python train.py --n_layer=10 --d_model=160 --n_head=2 --n_kv_head=2 --head_dim=64 --d_mlp=640 --vocab_size=4612 --activation="tanh_gelu" --norm="layernorm" --norm_place="pre" --norm_eps=1e-05 --positions="learned" --qk_norm=false --attn_scale=0.125 --bias="all" --tie_embeddings=true --parallel_block=false --init="trunc" --init_std_qkv=0.0238 --init_std_o=0.0 --init_std_up=0.0238 --init_std_down=0.0 --optimizer="soap_variant" --lr=0.00435 --beta1=0.95 --beta2=0.95 --weight_decay=0.04 --lr_head=0.00758 --grad_clip=1.0 --warmup_steps=200 --schedule="wsd" --decay_fraction=1.0 --decay_shape="sqrt" --final_lr_fraction=0.05 --batch_tokens=32768 --seq_len=256 --doc_mask=true --train_tokens=146200000 --steps=4462 --dataset="wikipedia_en"
Each number is 200 + 40 x the weight over its row's rms, rounded and kept within 0 to 999. Layers, rows and columns count from 0. The size before them is the row's rms in percent of the matrix's.

# layer 7 attention value, 128x160, rms 0.0986, rows 61-63, columns 0-159
092,217,187,247,134,187,202,189,205,241,187,185,257,179,155,178,242,161,153,183,223,241,169,212,216,244,196,116,217,167,213,253,189,173,234,239,215,212,219,190,202,180,196,176,225,172,194,198,185,244,182,136,237,168,177,134,180,289,241,171,118,269,235,139,171,90,219,168,162,132,279,176,271,209,183,308,235,198,200,199,252,155,223,208,248,127,208,224,206,217,190,183,157,229,191,139,248,212,185,151,175,222,170,185,197,211,248,200,160,221,248,166,199,155,322,185,292,174,213,240,214,159,229,198,207,119,194,205,236,229,227,187,187,106,267,303,238,175,200,183,241,179,165,233,199,183,206,198,246,234,176,199,214,188,204,197,240,198,210,114,255
105,195,230,260,247,160,219,249,278,192,264,124,161,121,170,235,179,190,224,215,241,249,250,158,186,164,264,281,194,178,219,271,147,211,288,183,248,178,199,282,218,292,192,186,125,176,178,141,232,209,211,176,125,220,214,185,133,195,126,185,208,157,187,167,198,244,186,207,213,201,149,149,122,208,222,185,145,232,129,212,233,216,208,220,271,220,232,206,207,210,260,199,190,144,186,174,260,233,159,154,187,135,179,219,193,167,197,216,238,197,133,199,179,174,232,215,217,187,143,163,182,249,151,191,175,213,161,236,170,197,252,222,181,153,133,196,211,135,248,226,263,250,253,152,225,213,175,255,139,217,129,189,186,195,248,206,194,213,185,221,126
096,251,224,171,213,184,288,228,185,205,135,203,179,195,111,186,170,147,247,186,147,166,213,193,221,178,188,201,159,249,205,205,185,185,240,153,158,193,236,170,224,205,200,235,216,238,196,206,240,140,286,157,168,207,222,165,165,172,127,176,123,183,191,223,201,277,166,201,146,242,291,195,168,237,267,260,166,213,129,183,230,225,201,182,210,266,247,140,186,212,214,212,205,189,142,189,166,246,94,259,193,263,129,225,188,197,137,189,234,217,175,254,254,239,180,207,171,168,148,185,150,255,142,256,195,231,164,219,206,214,244,241,249,157,218,189,203,160,189,227,142,290,280,140,179,155,230,134,209,146,216,197,183,167,257,224,141,193,178,249,170
# layer 7 attention output (transposed), 128x160, rms 0.0888, rows 61-63, columns 0-159
095,134,156,194,294,185,181,215,182,236,208,200,156,223,290,251,124,224,178,197,186,184,166,174,253,151,223,178,219,220,216,142,176,182,238,160,223,169,203,259,206,206,228,240,149,277,175,181,201,237,217,177,197,205,245,246,263,164,156,203,224,185,199,222,207,242,96,225,205,266,97,218,114,145,165,177,209,213,224,267,149,200,193,250,159,229,187,210,236,170,196,158,244,207,190,158,253,178,216,190,256,224,172,150,199,142,146,195,230,194,228,231,193,155,218,175,145,178,246,217,237,231,134,211,274,249,152,203,258,223,248,234,227,207,144,157,137,223,209,233,232,189,174,116,198,233,222,236,156,190,285,131,192,263,121,222,146,197,217,250,166
111,222,167,133,219,190,171,169,182,265,178,207,251,241,224,228,118,232,129,133,154,131,176,201,253,222,152,143,216,213,224,171,288,184,181,230,143,186,207,206,183,107,292,199,251,224,216,284,152,173,215,221,209,154,250,220,233,252,255,216,223,247,262,215,182,194,180,170,202,193,202,263,221,253,215,234,197,169,219,266,117,218,223,162,222,131,142,196,247,206,262,154,211,217,213,177,139,170,223,212,195,223,227,172,223,160,177,221,118,210,196,249,270,165,198,158,133,224,201,236,249,140,286,217,191,187,163,213,189,189,163,224,208,152,282,166,227,224,221,255,140,206,173,299,191,159,174,141,222,185,220,153,198,200,167,188,158,236,205,176,202
101,215,247,217,170,148,161,170,312,139,277,235,208,205,233,167,162,219,198,115,186,266,189,191,173,203,179,145,176,160,148,193,215,238,233,242,281,182,209,159,184,198,220,104,196,214,193,191,177,283,158,223,187,197,219,199,222,211,232,176,279,273,201,214,217,115,143,147,266,205,189,262,198,214,199,190,138,179,254,185,233,171,172,173,179,172,213,233,212,127,208,202,152,135,246,155,137,205,148,143,204,155,226,184,213,225,178,250,143,220,257,173,119,171,144,183,253,189,200,201,206,196,236,183,234,281,268,180,172,208,195,213,199,285,165,223,160,201,209,163,214,168,128,231,202,248,196,184,207,214,204,289,180,229,204,244,267,244,262,211,246
# layer 7 attention query, 128x160, rms 0.0955, rows 64-82, columns 0-159
109,340,280,154,190,200,208,228,201,208,209,223,230,274,134,170,146,186,178,136,125,230,249,152,224,225,183,190,275,174,99,191,220,197,163,168,229,133,220,211,178,170,160,163,155,213,235,176,219,264,185,158,161,182,130,186,233,220,257,185,209,207,187,201,212,177,216,134,239,240,240,202,219,134,265,227,230,242,166,255,188,255,222,221,199,171,165,165,127,264,195,216,165,229,188,216,272,139,126,155,214,129,275,197,251,136,188,199,194,196,200,221,234,191,192,228,219,269,250,177,178,274,204,188,182,258,218,203,217,181,172,249,171,187,185,141,182,220,203,230,209,203,233,211,225,168,159,129,193,179,179,177,230,251,90,235,219,223,169,199,180
122,232,194,199,126,162,165,241,198,170,257,242,221,240,234,201,160,223,182,277,136,229,184,194,209,247,162,240,200,237,193,135,154,174,216,267,116,170,211,176,165,83,222,185,146,178,149,190,254,227,208,174,165,158,205,212,215,245,203,217,174,172,271,214,133,130,184,254,236,161,216,245,219,200,217,201,115,183,238,138,256,223,211,180,143,177,230,129,170,183,195,199,174,226,122,137,251,196,190,157,170,97,220,199,213,187,184,320,213,221,252,195,277,166,181,177,214,259,152,168,182,195,223,227,264,219,229,166,229,130,269,168,193,173,211,185,234,213,208,167,235,179,205,278,209,218,194,225,211,180,198,217,282,215,223,158,178,168,177,225,270
102,222,169,219,151,237,167,211,191,125,186,261,227,203,190,215,245,162,192,284,226,155,185,219,229,156,293,161,161,187,239,217,199,162,265,224,195,295,185,176,218,251,124,243,204,135,181,181,153,146,276,235,211,198,206,184,234,220,236,202,174,208,164,174,169,254,195,236,250,169,162,278,181,217,178,157,158,211,211,182,299,192,220,201,269,172,168,136,107,259,185,170,142,247,224,176,157,192,220,201,233,195,126,186,216,219,202,215,198,192,234,188,177,203,127,206,239,249,167,208,178,162,231,88,178,185,207,319,222,214,244,189,187,202,178,231,165,175,217,203,193,130,215,179,224,174,244,284,184,241,181,162,295,213,236,247,182,182,168,218,252
125,189,126,182,232,196,154,178,255,189,133,205,212,157,221,215,211,181,212,137,228,189,231,189,204,216,176,202,197,186,206,281,165,274,149,171,252,190,225,141,211,208,208,122,237,222,236,197,153,140,182,221,151,250,153,162,135,215,205,216,160,235,217,129,219,199,202,211,132,197,173,156,219,191,161,158,142,144,177,262,130,231,154,206,250,235,211,259,185,299,198,269,118,203,284,195,206,184,170,225,194,250,218,186,237,208,127,171,147,167,69,232,197,227,261,231,144,124,229,239,193,180,188,213,195,276,158,156,200,170,234,164,248,259,213,186,240,191,183,199,203,226,235,133,179,202,186,169,252,202,183,165,185,150,153,188,229,295,211,223,215
092,140,183,176,159,189,213,208,247,156,194,149,218,179,166,148,156,142,162,208,184,191,247,199,257,204,193,194,144,199,253,259,207,191,180,209,203,289,161,247,193,187,175,149,205,173,302,267,141,182,207,245,209,184,195,153,155,191,220,254,195,264,240,110,210,203,222,165,154,143,208,174,202,169,160,205,228,246,218,201,171,229,207,221,178,240,179,158,224,204,134,182,240,174,222,239,186,187,216,238,239,232,257,209,230,265,157,177,198,178,220,239,145,165,261,152,172,167,117,150,258,93,178,273,171,167,239,254,147,168,231,233,149,244,146,283,218,286,157,192,236,159,213,204,151,169,166,266,218,269,256,219,210,207,227,182,283,154,198,187,217
129,203,236,186,178,190,144,168,202,238,216,192,240,176,246,248,172,269,206,171,183,205,145,191,168,177,174,259,247,167,168,126,158,235,191,216,182,146,166,250,216,115,248,205,153,232,203,265,273,201,201,187,197,215,148,229,256,265,195,177,123,129,212,269,221,166,274,215,262,126,156,169,257,228,181,215,185,151,164,162,183,160,182,239,173,212,208,190,224,125,233,258,224,249,117,160,201,208,228,144,205,152,303,191,165,244,183,206,176,226,233,154,231,150,176,296,182,262,181,249,190,203,191,222,278,177,232,227,184,191,116,261,243,160,255,158,242,206,209,206,191,292,199,188,235,232,178,174,185,155,171,169,171,194,178,166,196,142,234,186,203
108,179,117,209,209,204,171,193,179,206,188,183,274,167,321,216,195,183,172,124,232,168,240,226,215,204,184,138,178,160,181,216,210,300,153,226,245,145,224,228,195,140,240,158,236,227,204,176,206,116,149,159,201,244,183,234,163,154,220,231,181,199,221,163,159,238,200,149,183,192,195,168,234,186,221,206,183,207,113,317,133,160,145,212,222,209,207,294,297,142,209,197,203,176,253,208,209,211,211,200,185,194,263,209,238,263,129,172,248,157,194,191,223,174,216,210,99,211,174,209,303,171,176,223,207,220,173,201,229,215,153,169,174,166,153,282,216,211,192,167,189,286,210,171,194,249,222,247,179,180,152,193,192,180,188,134,199,141,215,232,228
114,155,247,171,224,290,226,166,150,232,165,214,147,245,243,176,189,114,217,147,271,234,221,292,186,237,185,209,164,184,207,184,274,157,172,215,257,232,240,233,199,230,218,192,202,133,269,208,166,148,254,196,231,248,184,178,181,129,177,225,179,215,193,190,242,305,174,232,116,189,147,117,142,235,194,175,304,211,161,209,172,225,212,197,239,172,136,192,214,167,198,208,276,163,321,222,202,207,221,274,206,283,214,227,159,256,249,134,220,198,206,201,166,208,134,173,211,241,205,190,102,225,208,186,219,171,241,204,231,226,190,182,201,213,226,177,187,180,178,109,218,226,260,169,208,181,214,179,197,219,208,212,199,175,188,220,168,257,184,213,223
114,234,181,188,254,245,213,143,197,235,202,167,188,161,195,217,289,177,195,174,241,155,230,185,247,103,239,213,174,158,188,240,221,252,223,173,179,232,143,168,285,237,216,170,175,295,221,224,129,203,191,214,147,213,230,226,133,263,206,184,174,204,149,192,201,193,251,250,209,284,256,151,198,215,197,204,155,197,179,274,197,190,206,229,219,230,174,249,239,176,184,242,198,192,248,186,245,316,243,159,249,249,195,212,197,138,223,187,170,270,200,135,134,193,206,157,148,100,188,151,265,213,186,198,197,339,188,310,208,142,230,184,202,166,203,219,169,202,243,152,183,175,135,197,189,241,211,185,198,227,169,214,208,185,215,200,196,227,178,190,168
101,303,250,225,217,142,230,245,190,208,176,222,209,241,145,207,275,240,195,219,160,204,127,162,140,216,221,200,252,271,213,215,190,123,311,213,143,194,137,275,190,237,204,223,119,166,136,214,280,219,205,238,229,139,166,255,238,253,160,168,254,183,201,226,143,154,232,201,274,193,234,231,240,139,150,192,178,233,303,151,205,225,240,178,190,116,212,199,131,174,149,199,230,245,158,227,219,273,202,140,175,147,207,181,186,244,183,219,198,212,238,151,187,210,201,204,251,217,259,195,176,216,249,202,193,210,224,228,222,143,203,177,179,174,189,214,195,215,165,271,197,170,165,252,160,178,204,243,195,240,179,242,171,256,174,145,238,160,165,194,197
119,162,141,170,286,217,187,162,190,199,143,211,159,135,265,227,236,203,235,257,262,196,242,158,156,204,195,150,126,134,219,216,218,228,169,210,219,243,172,174,205,159,179,217,209,225,202,167,97,130,241,170,144,198,253,206,210,191,158,183,163,205,199,192,237,260,219,221,164,197,180,124,187,227,177,232,240,216,119,237,151,166,194,170,196,240,178,279,213,292,225,215,194,213,271,187,205,262,191,220,199,306,192,151,205,229,236,121,192,232,185,204,185,171,173,252,133,93,239,219,224,197,181,158,233,172,137,185,195,263,183,229,248,227,206,298,219,142,176,205,184,244,189,104,206,160,147,188,168,195,196,218,201,225,196,194,229,240,215,263,164
097,177,115,220,163,137,147,184,211,163,164,216,271,185,183,176,202,250,155,247,175,193,237,273,221,194,233,195,209,197,156,302,174,157,221,150,184,321,240,138,236,239,175,220,259,240,194,136,210,136,191,240,175,210,219,185,141,174,219,260,224,179,200,170,138,196,157,226,204,178,208,245,144,197,206,251,128,161,173,177,228,166,243,205,240,246,182,174,166,205,160,235,137,170,173,228,123,134,187,162,232,159,162,205,262,143,232,165,181,183,177,219,251,179,234,176,189,197,175,238,261,204,215,213,173,279,148,275,275,173,272,192,191,195,230,190,169,142,265,164,271,230,124,184,206,226,225,194,166,199,229,178,248,143,201,161,145,244,212,188,192
121,215,183,218,261,276,206,112,146,262,181,205,200,220,232,195,192,125,253,169,280,225,176,257,179,224,223,220,138,160,238,155,258,168,151,232,248,195,229,233,162,200,192,238,244,208,236,191,126,193,195,168,189,158,256,194,120,165,114,235,218,215,226,222,204,200,190,310,97,181,145,124,214,231,228,224,218,247,211,250,231,243,186,228,174,239,185,165,305,161,169,172,199,193,288,191,235,188,205,272,186,228,165,226,196,192,200,223,246,286,210,173,160,196,158,164,186,159,248,186,222,195,164,239,270,205,272,191,201,188,226,156,210,207,235,257,173,245,166,173,250,150,251,181,179,194,147,191,199,176,228,264,161,237,194,276,193,198,176,206,207
092,210,167,201,237,193,184,167,212,194,201,203,198,236,219,215,283,224,195,171,142,111,145,171,242,266,318,144,173,129,178,192,204,268,166,181,164,204,162,252,251,166,218,199,225,217,174,157,182,175,156,171,168,276,137,224,174,198,242,170,160,177,225,199,142,136,290,249,245,204,217,246,202,196,217,193,134,166,178,203,179,167,235,217,202,183,209,169,210,184,216,182,126,197,233,192,271,194,255,106,237,135,191,261,245,194,155,191,243,193,232,144,232,164,222,217,185,167,171,185,291,251,278,217,274,254,250,231,227,164,245,227,220,193,174,212,282,219,243,133,210,181,221,174,274,256,215,213,179,213,171,190,215,180,195,256,143,148,208,205,143
101,299,155,181,226,267,151,191,164,234,182,193,208,236,111,191,190,206,212,165,144,221,201,149,211,221,236,199,239,195,202,193,218,237,238,216,198,218,219,159,159,212,204,191,220,206,239,230,153,247,255,183,121,205,203,223,162,198,203,159,265,179,179,253,219,230,223,209,212,288,244,168,251,219,221,244,208,220,221,331,138,217,217,170,168,249,179,140,172,174,135,200,217,198,145,237,225,222,187,117,178,198,257,261,146,193,183,162,194,302,181,199,232,146,158,240,197,131,281,145,150,233,188,214,182,268,178,269,255,162,133,182,189,242,222,208,188,202,162,162,207,195,141,212,193,194,140,174,182,142,210,253,192,220,126,240,234,209,123,215,121
102,122,187,186,182,215,194,167,218,115,149,192,164,162,220,241,177,252,174,125,171,191,226,278,184,157,209,170,213,259,130,226,162,184,185,137,192,235,217,220,269,292,203,221,92,228,225,295,226,198,186,182,227,199,183,193,173,187,146,237,193,131,169,213,218,229,201,219,196,125,209,204,198,244,187,195,215,225,141,146,158,145,184,159,221,115,230,212,222,250,191,250,194,129,136,255,175,164,196,214,270,207,229,198,127,183,210,187,192,195,200,209,303,224,276,225,210,227,123,227,217,228,185,204,205,191,133,218,133,259,210,325,237,213,154,191,202,221,233,212,267,224,205,193,231,180,179,172,208,190,199,140,149,206,236,198,203,223,264,202,153
108,204,204,119,178,183,137,234,205,83,174,177,254,212,252,173,181,145,207,255,171,169,260,229,202,208,215,188,183,162,235,196,150,193,186,302,254,239,236,246,176,121,155,197,263,115,239,169,177,159,155,185,176,94,233,186,225,205,229,218,196,170,333,130,187,251,200,129,193,145,143,155,200,153,212,217,185,179,191,189,158,225,235,148,221,179,190,240,174,217,175,151,199,207,218,176,197,155,226,204,152,144,191,244,252,191,147,220,248,151,209,152,202,180,258,129,195,237,186,194,217,202,231,225,185,155,186,197,265,207,258,226,177,190,192,241,213,202,260,206,197,229,252,233,143,212,147,288,138,208,232,195,192,264,202,241,200,159,234,226,224
116,191,158,197,167,149,191,214,154,172,203,179,190,181,157,213,180,166,212,191,110,249,244,191,210,195,113,197,272,231,241,195,208,152,263,258,203,209,243,188,187,173,210,101,236,168,174,181,254,222,201,260,239,161,200,238,202,191,197,213,256,202,248,201,173,215,99,209,222,200,203,147,128,231,208,167,266,207,199,217,217,271,185,161,181,238,175,167,206,140,158,218,331,157,238,145,138,255,209,199,184,263,185,214,219,230,151,233,189,164,206,159,219,212,227,177,153,184,159,171,139,219,175,213,127,211,278,207,269,140,149,142,192,266,239,215,193,262,155,212,151,252,157,210,180,216,208,236,247,171,235,229,169,148,173,173,152,251,128,179,277
114,140,170,141,135,152,134,217,266,106,226,239,274,163,174,207,150,252,219,278,162,181,227,205,225,229,109,213,206,185,154,268,131,147,241,238,188,235,221,196,234,149,158,161,219,212,215,185,254,191,205,211,221,167,182,227,256,206,258,260,219,147,253,176,135,193,183,174,247,122,176,235,184,189,155,172,160,189,233,95,144,189,267,227,194,161,184,177,127,190,212,190,242,181,164,209,168,182,155,183,146,194,166,220,232,141,207,239,149,169,149,224,273,172,230,184,237,219,150,261,232,167,237,187,176,183,158,190,245,197,265,183,158,212,287,172,176,235,186,253,179,226,171,187,253,257,230,174,182,192,229,213,237,255,234,186,181,230,178,205,270
# layer 7 attention key, 128x160, rms 0.0861, rows 64-82, columns 0-159
089,169,167,242,277,154,243,279,215,206,209,210,149,192,284,178,207,164,259,182,178,184,155,172,169,163,203,150,253,144,218,158,84,219,155,289,268,167,193,168,217,204,166,155,202,199,178,156,171,182,171,157,159,203,115,184,201,166,190,218,162,193,207,268,203,219,200,194,208,159,242,184,176,198,197,249,153,220,227,295,174,204,163,181,203,213,182,241,160,225,187,220,209,180,121,192,239,252,187,93,217,191,261,273,262,199,189,213,266,245,148,216,215,191,208,185,255,168,199,209,206,266,154,179,165,210,235,222,267,166,176,225,199,222,223,251,180,221,172,191,240,238,151,197,186,263,147,183,205,181,232,161,256,227,147,233,198,176,80,230,112
096,164,205,207,267,226,200,202,209,192,222,145,156,182,260,135,201,206,179,208,210,167,205,188,228,190,213,262,234,211,180,181,61,195,217,321,201,201,234,181,180,235,171,138,215,198,189,171,220,192,138,197,242,189,133,213,215,208,220,144,217,219,241,248,231,179,153,246,210,171,206,196,182,178,176,241,201,225,212,230,240,199,232,172,180,286,165,264,183,212,209,210,232,164,122,217,235,238,255,119,249,261,161,282,217,198,197,205,327,282,224,170,213,189,194,187,280,232,168,231,166,215,67,213,149,172,204,285,219,199,211,216,231,175,257,208,179,234,201,215,232,139,218,180,190,213,179,187,237,206,262,167,230,216,210,154,165,107,212,221,244
092,259,203,258,168,266,208,227,261,202,225,205,237,240,157,223,197,205,140,178,202,245,209,225,245,236,195,148,170,213,212,209,281,189,213,126,136,192,210,211,221,162,213,181,178,226,139,226,191,211,186,222,179,200,264,235,201,205,196,160,186,213,231,163,144,233,255,250,230,193,162,217,154,245,247,146,244,157,157,199,189,162,236,146,169,119,207,230,201,160,203,138,143,216,242,180,225,95,212,246,222,188,236,136,215,244,160,215,153,180,218,182,129,168,262,236,90,269,135,147,242,191,265,219,223,155,210,194,198,143,222,141,160,204,204,142,256,94,184,258,225,206,211,245,259,191,211,199,244,220,172,249,121,216,199,130,212,240,173,171,248
106,199,174,159,198,172,196,214,164,207,197,237,153,244,153,248,221,172,235,193,223,204,287,172,132,215,162,135,134,247,266,180,317,205,226,113,162,250,103,201,175,177,193,300,226,223,185,252,148,198,238,231,199,217,227,182,232,184,211,220,177,171,193,196,190,280,198,155,197,218,188,248,196,213,204,178,170,191,162,217,191,182,223,156,253,119,219,179,199,206,226,227,139,203,276,231,204,182,141,242,230,235,247,192,132,127,206,137,167,109,260,255,236,230,205,237,208,182,237,185,269,213,241,219,194,232,210,214,217,204,141,185,191,257,164,176,225,206,286,192,148,142,239,182,189,240,123,213,167,184,150,221,173,122,207,267,215,249,228,166,167
087,239,199,193,178,202,232,215,205,224,180,223,248,173,183,221,96,219,216,243,160,241,237,193,185,228,175,147,186,238,233,165,286,212,170,141,152,224,185,234,171,156,187,291,188,188,224,223,242,185,270,207,215,238,289,184,239,213,205,212,230,192,238,181,244,252,246,161,188,202,170,193,206,195,208,149,247,177,251,175,120,171,211,190,196,115,234,159,151,171,221,157,187,197,286,233,149,176,260,318,151,223,247,146,181,211,184,197,117,152,224,237,195,225,157,140,183,196,165,148,253,211,295,175,184,191,248,218,158,223,230,149,192,171,194,190,214,165,263,167,142,194,204,258,175,166,153,223,129,226,149,299,158,222,208,195,210,297,209,206,206
112,126,281,204,197,190,191,209,168,167,129,200,209,179,126,159,249,166,190,197,223,142,154,219,210,235,260,297,213,167,201,210,105,184,232,249,232,229,235,144,209,216,214,171,169,207,213,183,190,206,130,149,189,150,192,210,213,224,239,174,200,202,163,198,221,212,275,303,171,174,227,228,227,218,218,237,163,190,195,247,165,191,228,203,169,301,186,199,187,222,261,252,249,208,135,187,175,251,178,151,140,220,165,249,155,255,206,178,265,238,229,238,133,198,173,225,209,163,169,277,190,198,132,135,211,173,150,230,206,256,176,238,268,154,171,222,172,144,233,178,218,150,209,174,167,186,142,204,265,227,232,117,294,245,165,183,154,175,254,221,188
091,222,191,220,195,205,177,219,104,224,189,225,199,200,157,259,212,187,248,201,193,213,214,178,181,181,226,256,223,245,211,149,251,227,175,91,250,234,212,243,91,178,192,247,192,189,293,248,139,173,219,183,255,205,248,189,223,166,188,219,246,211,184,149,247,282,194,195,191,196,183,219,208,213,221,237,189,190,212,161,173,203,231,165,190,133,261,158,176,175,170,251,221,241,224,240,133,152,183,212,172,229,215,195,181,159,211,229,85,124,209,217,223,197,201,201,136,171,155,174,230,192,316,221,215,261,202,130,169,190,193,190,278,231,234,192,270,266,259,182,199,205,148,212,165,176,247,214,168,145,120,195,185,122,172,240,170,274,200,222,272
095,177,148,238,117,198,237,198,175,247,251,251,193,169,163,265,204,221,174,200,192,243,243,225,171,197,184,204,143,226,237,172,344,188,182,128,182,244,147,197,167,196,202,214,196,187,249,219,207,176,230,217,198,221,252,171,250,198,198,212,235,196,137,144,179,239,217,165,237,223,174,200,190,251,260,235,229,189,177,150,147,204,164,188,226,120,226,178,226,194,227,190,211,216,241,194,134,214,167,254,158,188,204,160,189,206,191,221,71,101,220,213,210,198,187,206,122,182,245,197,246,149,329,155,230,210,224,161,149,181,189,162,179,238,205,181,258,173,157,214,183,226,164,251,231,162,196,246,158,229,137,271,185,194,234,221,269,283,221,134,154
101,247,236,238,179,223,217,192,237,231,186,209,181,187,169,253,142,238,129,246,242,215,173,223,196,194,206,167,149,152,176,240,289,229,233,183,234,161,180,176,255,158,193,207,215,221,214,251,134,171,230,251,222,270,204,282,232,191,224,195,221,128,208,127,197,192,293,156,178,259,202,239,216,235,191,215,116,185,221,187,135,217,201,211,197,129,269,167,191,202,292,253,129,217,239,156,189,168,199,210,200,214,213,116,186,127,182,180,161,137,196,239,248,225,185,169,169,219,163,154,238,151,271,225,149,242,145,180,207,208,179,231,211,233,181,213,283,169,188,248,161,184,188,181,248,221,165,194,226,117,194,224,86,214,127,237,159,259,200,188,232
086,140,237,187,188,177,188,237,247,169,230,202,226,197,226,95,197,187,168,174,191,186,159,183,294,219,231,201,234,188,184,179,104,199,150,308,242,142,249,179,245,211,184,147,223,213,211,159,175,263,87,171,161,142,182,217,160,204,208,196,179,169,272,221,204,142,194,175,201,140,276,186,186,149,232,197,188,197,232,245,245,176,240,229,199,275,124,185,148,213,124,224,174,206,127,176,234,199,228,164,134,189,164,189,255,197,210,213,290,274,176,196,160,180,177,212,256,213,210,224,119,198,143,226,179,170,193,199,229,199,163,269,211,176,221,189,171,222,183,204,223,239,202,190,188,205,208,203,208,165,304,166,256,290,204,186,150,143,189,257,177
098,224,209,199,177,236,243,170,181,181,160,242,211,228,139,232,255,222,160,214,176,194,249,235,189,185,260,242,150,237,223,229,323,201,233,104,106,227,165,234,231,222,258,191,238,210,202,219,205,186,230,238,168,197,245,205,192,176,272,180,231,204,155,159,215,194,203,169,257,187,181,209,174,213,153,201,154,182,209,142,163,270,165,188,281,184,220,155,220,142,177,237,182,192,221,163,197,150,148,252,188,200,261,147,141,218,203,196,104,218,246,221,202,164,184,210,143,136,211,178,210,152,285,222,207,230,213,205,87,165,251,213,251,208,119,186,246,191,195,157,181,170,189,138,205,134,259,184,186,193,162,229,99,158,187,225,207,255,281,170,208
102,283,202,212,194,224,114,172,230,192,221,201,189,220,143,223,142,210,250,169,193,198,246,215,153,200,92,178,172,254,162,224,293,177,190,222,225,175,226,221,182,175,191,230,150,199,110,230,193,216,216,213,203,242,226,235,220,197,220,244,211,238,195,242,121,169,174,255,204,225,147,238,198,189,204,137,225,146,177,263,204,200,229,181,154,155,212,263,142,195,212,103,171,259,227,224,267,135,128,139,305,244,206,202,198,155,207,217,125,168,197,220,178,219,267,233,168,247,97,156,229,201,199,200,177,192,145,199,197,184,199,171,124,265,215,164,181,166,228,217,231,185,175,222,227,234,242,176,165,203,181,185,121,96,182,207,253,183,206,164,169
100,218,120,214,145,190,237,243,179,237,253,163,192,152,223,251,169,266,161,224,151,252,309,207,164,224,251,184,170,226,233,194,309,179,204,115,237,199,168,230,110,223,241,189,224,183,250,225,167,137,236,251,229,229,261,211,246,242,152,161,230,159,111,182,145,204,171,168,230,181,181,233,167,220,210,212,217,183,215,143,193,196,206,245,204,183,230,155,250,185,222,195,167,144,237,209,207,207,254,255,196,184,185,153,172,191,221,209,175,228,243,142,221,176,123,237,174,200,188,126,245,138,293,160,207,224,201,215,126,253,227,175,189,176,211,249,239,218,199,194,179,147,183,218,224,143,184,264,170,241,204,283,138,154,236,205,234,211,248,126,209
081,233,170,240,177,241,190,226,161,182,210,196,155,215,155,161,145,181,171,245,214,227,201,150,251,238,206,177,184,214,201,226,270,230,194,124,197,241,203,196,177,182,176,266,207,189,227,199,186,161,239,172,214,215,199,313,245,223,259,193,242,268,230,159,193,206,243,161,206,219,157,234,182,242,271,203,176,104,200,188,166,178,222,219,207,111,226,218,154,157,279,223,151,239,241,199,207,141,174,241,200,226,218,179,179,202,176,225,169,106,168,241,166,188,242,208,110,226,71,196,282,245,267,177,114,224,167,213,131,217,201,194,232,235,200,254,272,204,163,144,179,245,155,263,209,219,223,247,201,234,138,235,157,150,143,195,147,219,202,213,197
090,195,159,142,304,136,248,197,185,232,181,299,220,203,218,153,204,224,151,182,149,186,208,247,184,212,239,181,202,160,163,253,100,167,221,294,223,87,246,176,248,207,196,188,201,205,224,206,184,164,214,188,201,253,142,224,175,208,148,174,155,147,138,280,196,160,236,193,177,181,257,221,191,229,194,251,146,246,200,280,230,259,195,220,221,200,237,212,224,290,153,269,138,170,162,191,191,198,244,196,232,206,223,220,264,208,248,173,265,240,178,185,231,207,200,212,273,165,188,241,167,226,175,215,140,225,133,170,183,198,206,238,187,220,218,211,195,246,160,181,201,195,110,196,155,171,137,168,203,123,245,164,186,231,160,195,192,219,107,230,179
096,258,210,167,213,194,152,195,183,190,147,159,214,189,190,230,152,151,274,216,227,165,246,167,216,169,122,209,146,176,187,227,271,291,174,158,200,178,189,199,207,215,243,320,163,214,212,176,232,207,202,221,191,159,247,188,226,270,252,255,198,236,180,170,147,219,253,199,181,221,212,180,256,215,261,140,197,159,237,224,173,174,174,242,255,195,202,195,198,174,291,94,249,282,248,212,141,126,124,239,145,181,179,193,184,204,171,233,95,154,210,253,218,229,251,202,129,122,185,224,250,222,217,201,255,217,161,206,220,220,187,213,254,213,231,214,147,156,253,221,149,244,210,225,222,214,152,219,188,175,206,214,116,222,191,173,258,183,193,196,143
105,259,169,281,196,241,191,203,216,155,189,184,186,217,266,201,165,241,237,212,225,185,262,225,190,206,167,243,261,250,216,176,281,237,194,183,192,175,288,166,175,195,270,189,231,218,204,234,232,212,217,245,267,148,219,211,204,196,233,154,268,217,262,119,233,259,221,173,195,187,153,189,210,223,198,221,235,150,171,141,191,180,246,209,227,109,237,185,183,160,195,203,223,178,193,195,187,200,224,253,225,289,234,148,224,206,116,264,195,224,178,187,158,177,255,141,174,199,67,249,258,203,300,250,167,209,237,255,204,244,218,164,206,199,221,216,273,200,234,178,209,166,199,306,227,210,256,249,170,183,199,222,153,188,228,175,194,257,143,266,190
110,188,173,194,221,204,226,164,194,245,241,232,196,114,238,175,212,246,170,134,210,194,211,255,162,178,99,237,205,208,179,201,141,178,230,301,204,168,192,154,180,263,183,187,201,184,230,206,244,223,227,248,179,249,176,226,185,196,160,178,232,155,221,205,236,147,204,138,139,215,201,150,202,146,213,217,221,229,185,214,189,225,273,228,240,257,288,206,177,220,123,277,231,166,180,182,218,245,222,180,162,196,134,203,200,126,207,205,227,198,221,220,240,183,191,146,327,167,224,214,154,198,222,198,209,246,169,162,169,260,209,200,236,155,257,218,210,276,196,216,223,157,189,224,231,174,173,138,128,172,228,188,350,202,271,156,184,150,123,190,174
105,209,249,183,237,225,175,157,220,166,227,219,171,212,183,170,258,211,239,156,224,200,199,205,189,129,130,260,216,175,178,180,133,217,204,330,200,154,189,179,204,185,199,134,142,179,121,165,214,278,171,142,183,232,132,168,145,252,217,155,202,220,225,237,193,141,149,235,186,201,154,163,206,145,160,182,234,219,211,240,226,186,225,163,174,246,173,250,166,199,224,165,218,177,187,229,288,184,214,148,243,259,179,278,193,185,174,210,269,291,238,147,202,196,225,178,239,222,190,239,116,172,145,161,168,172,228,237,230,192,226,235,173,247,227,208,123,217,235,208,211,178,279,188,196,207,182,154,193,186,268,146,281,162,186,187,151,97,256,200,154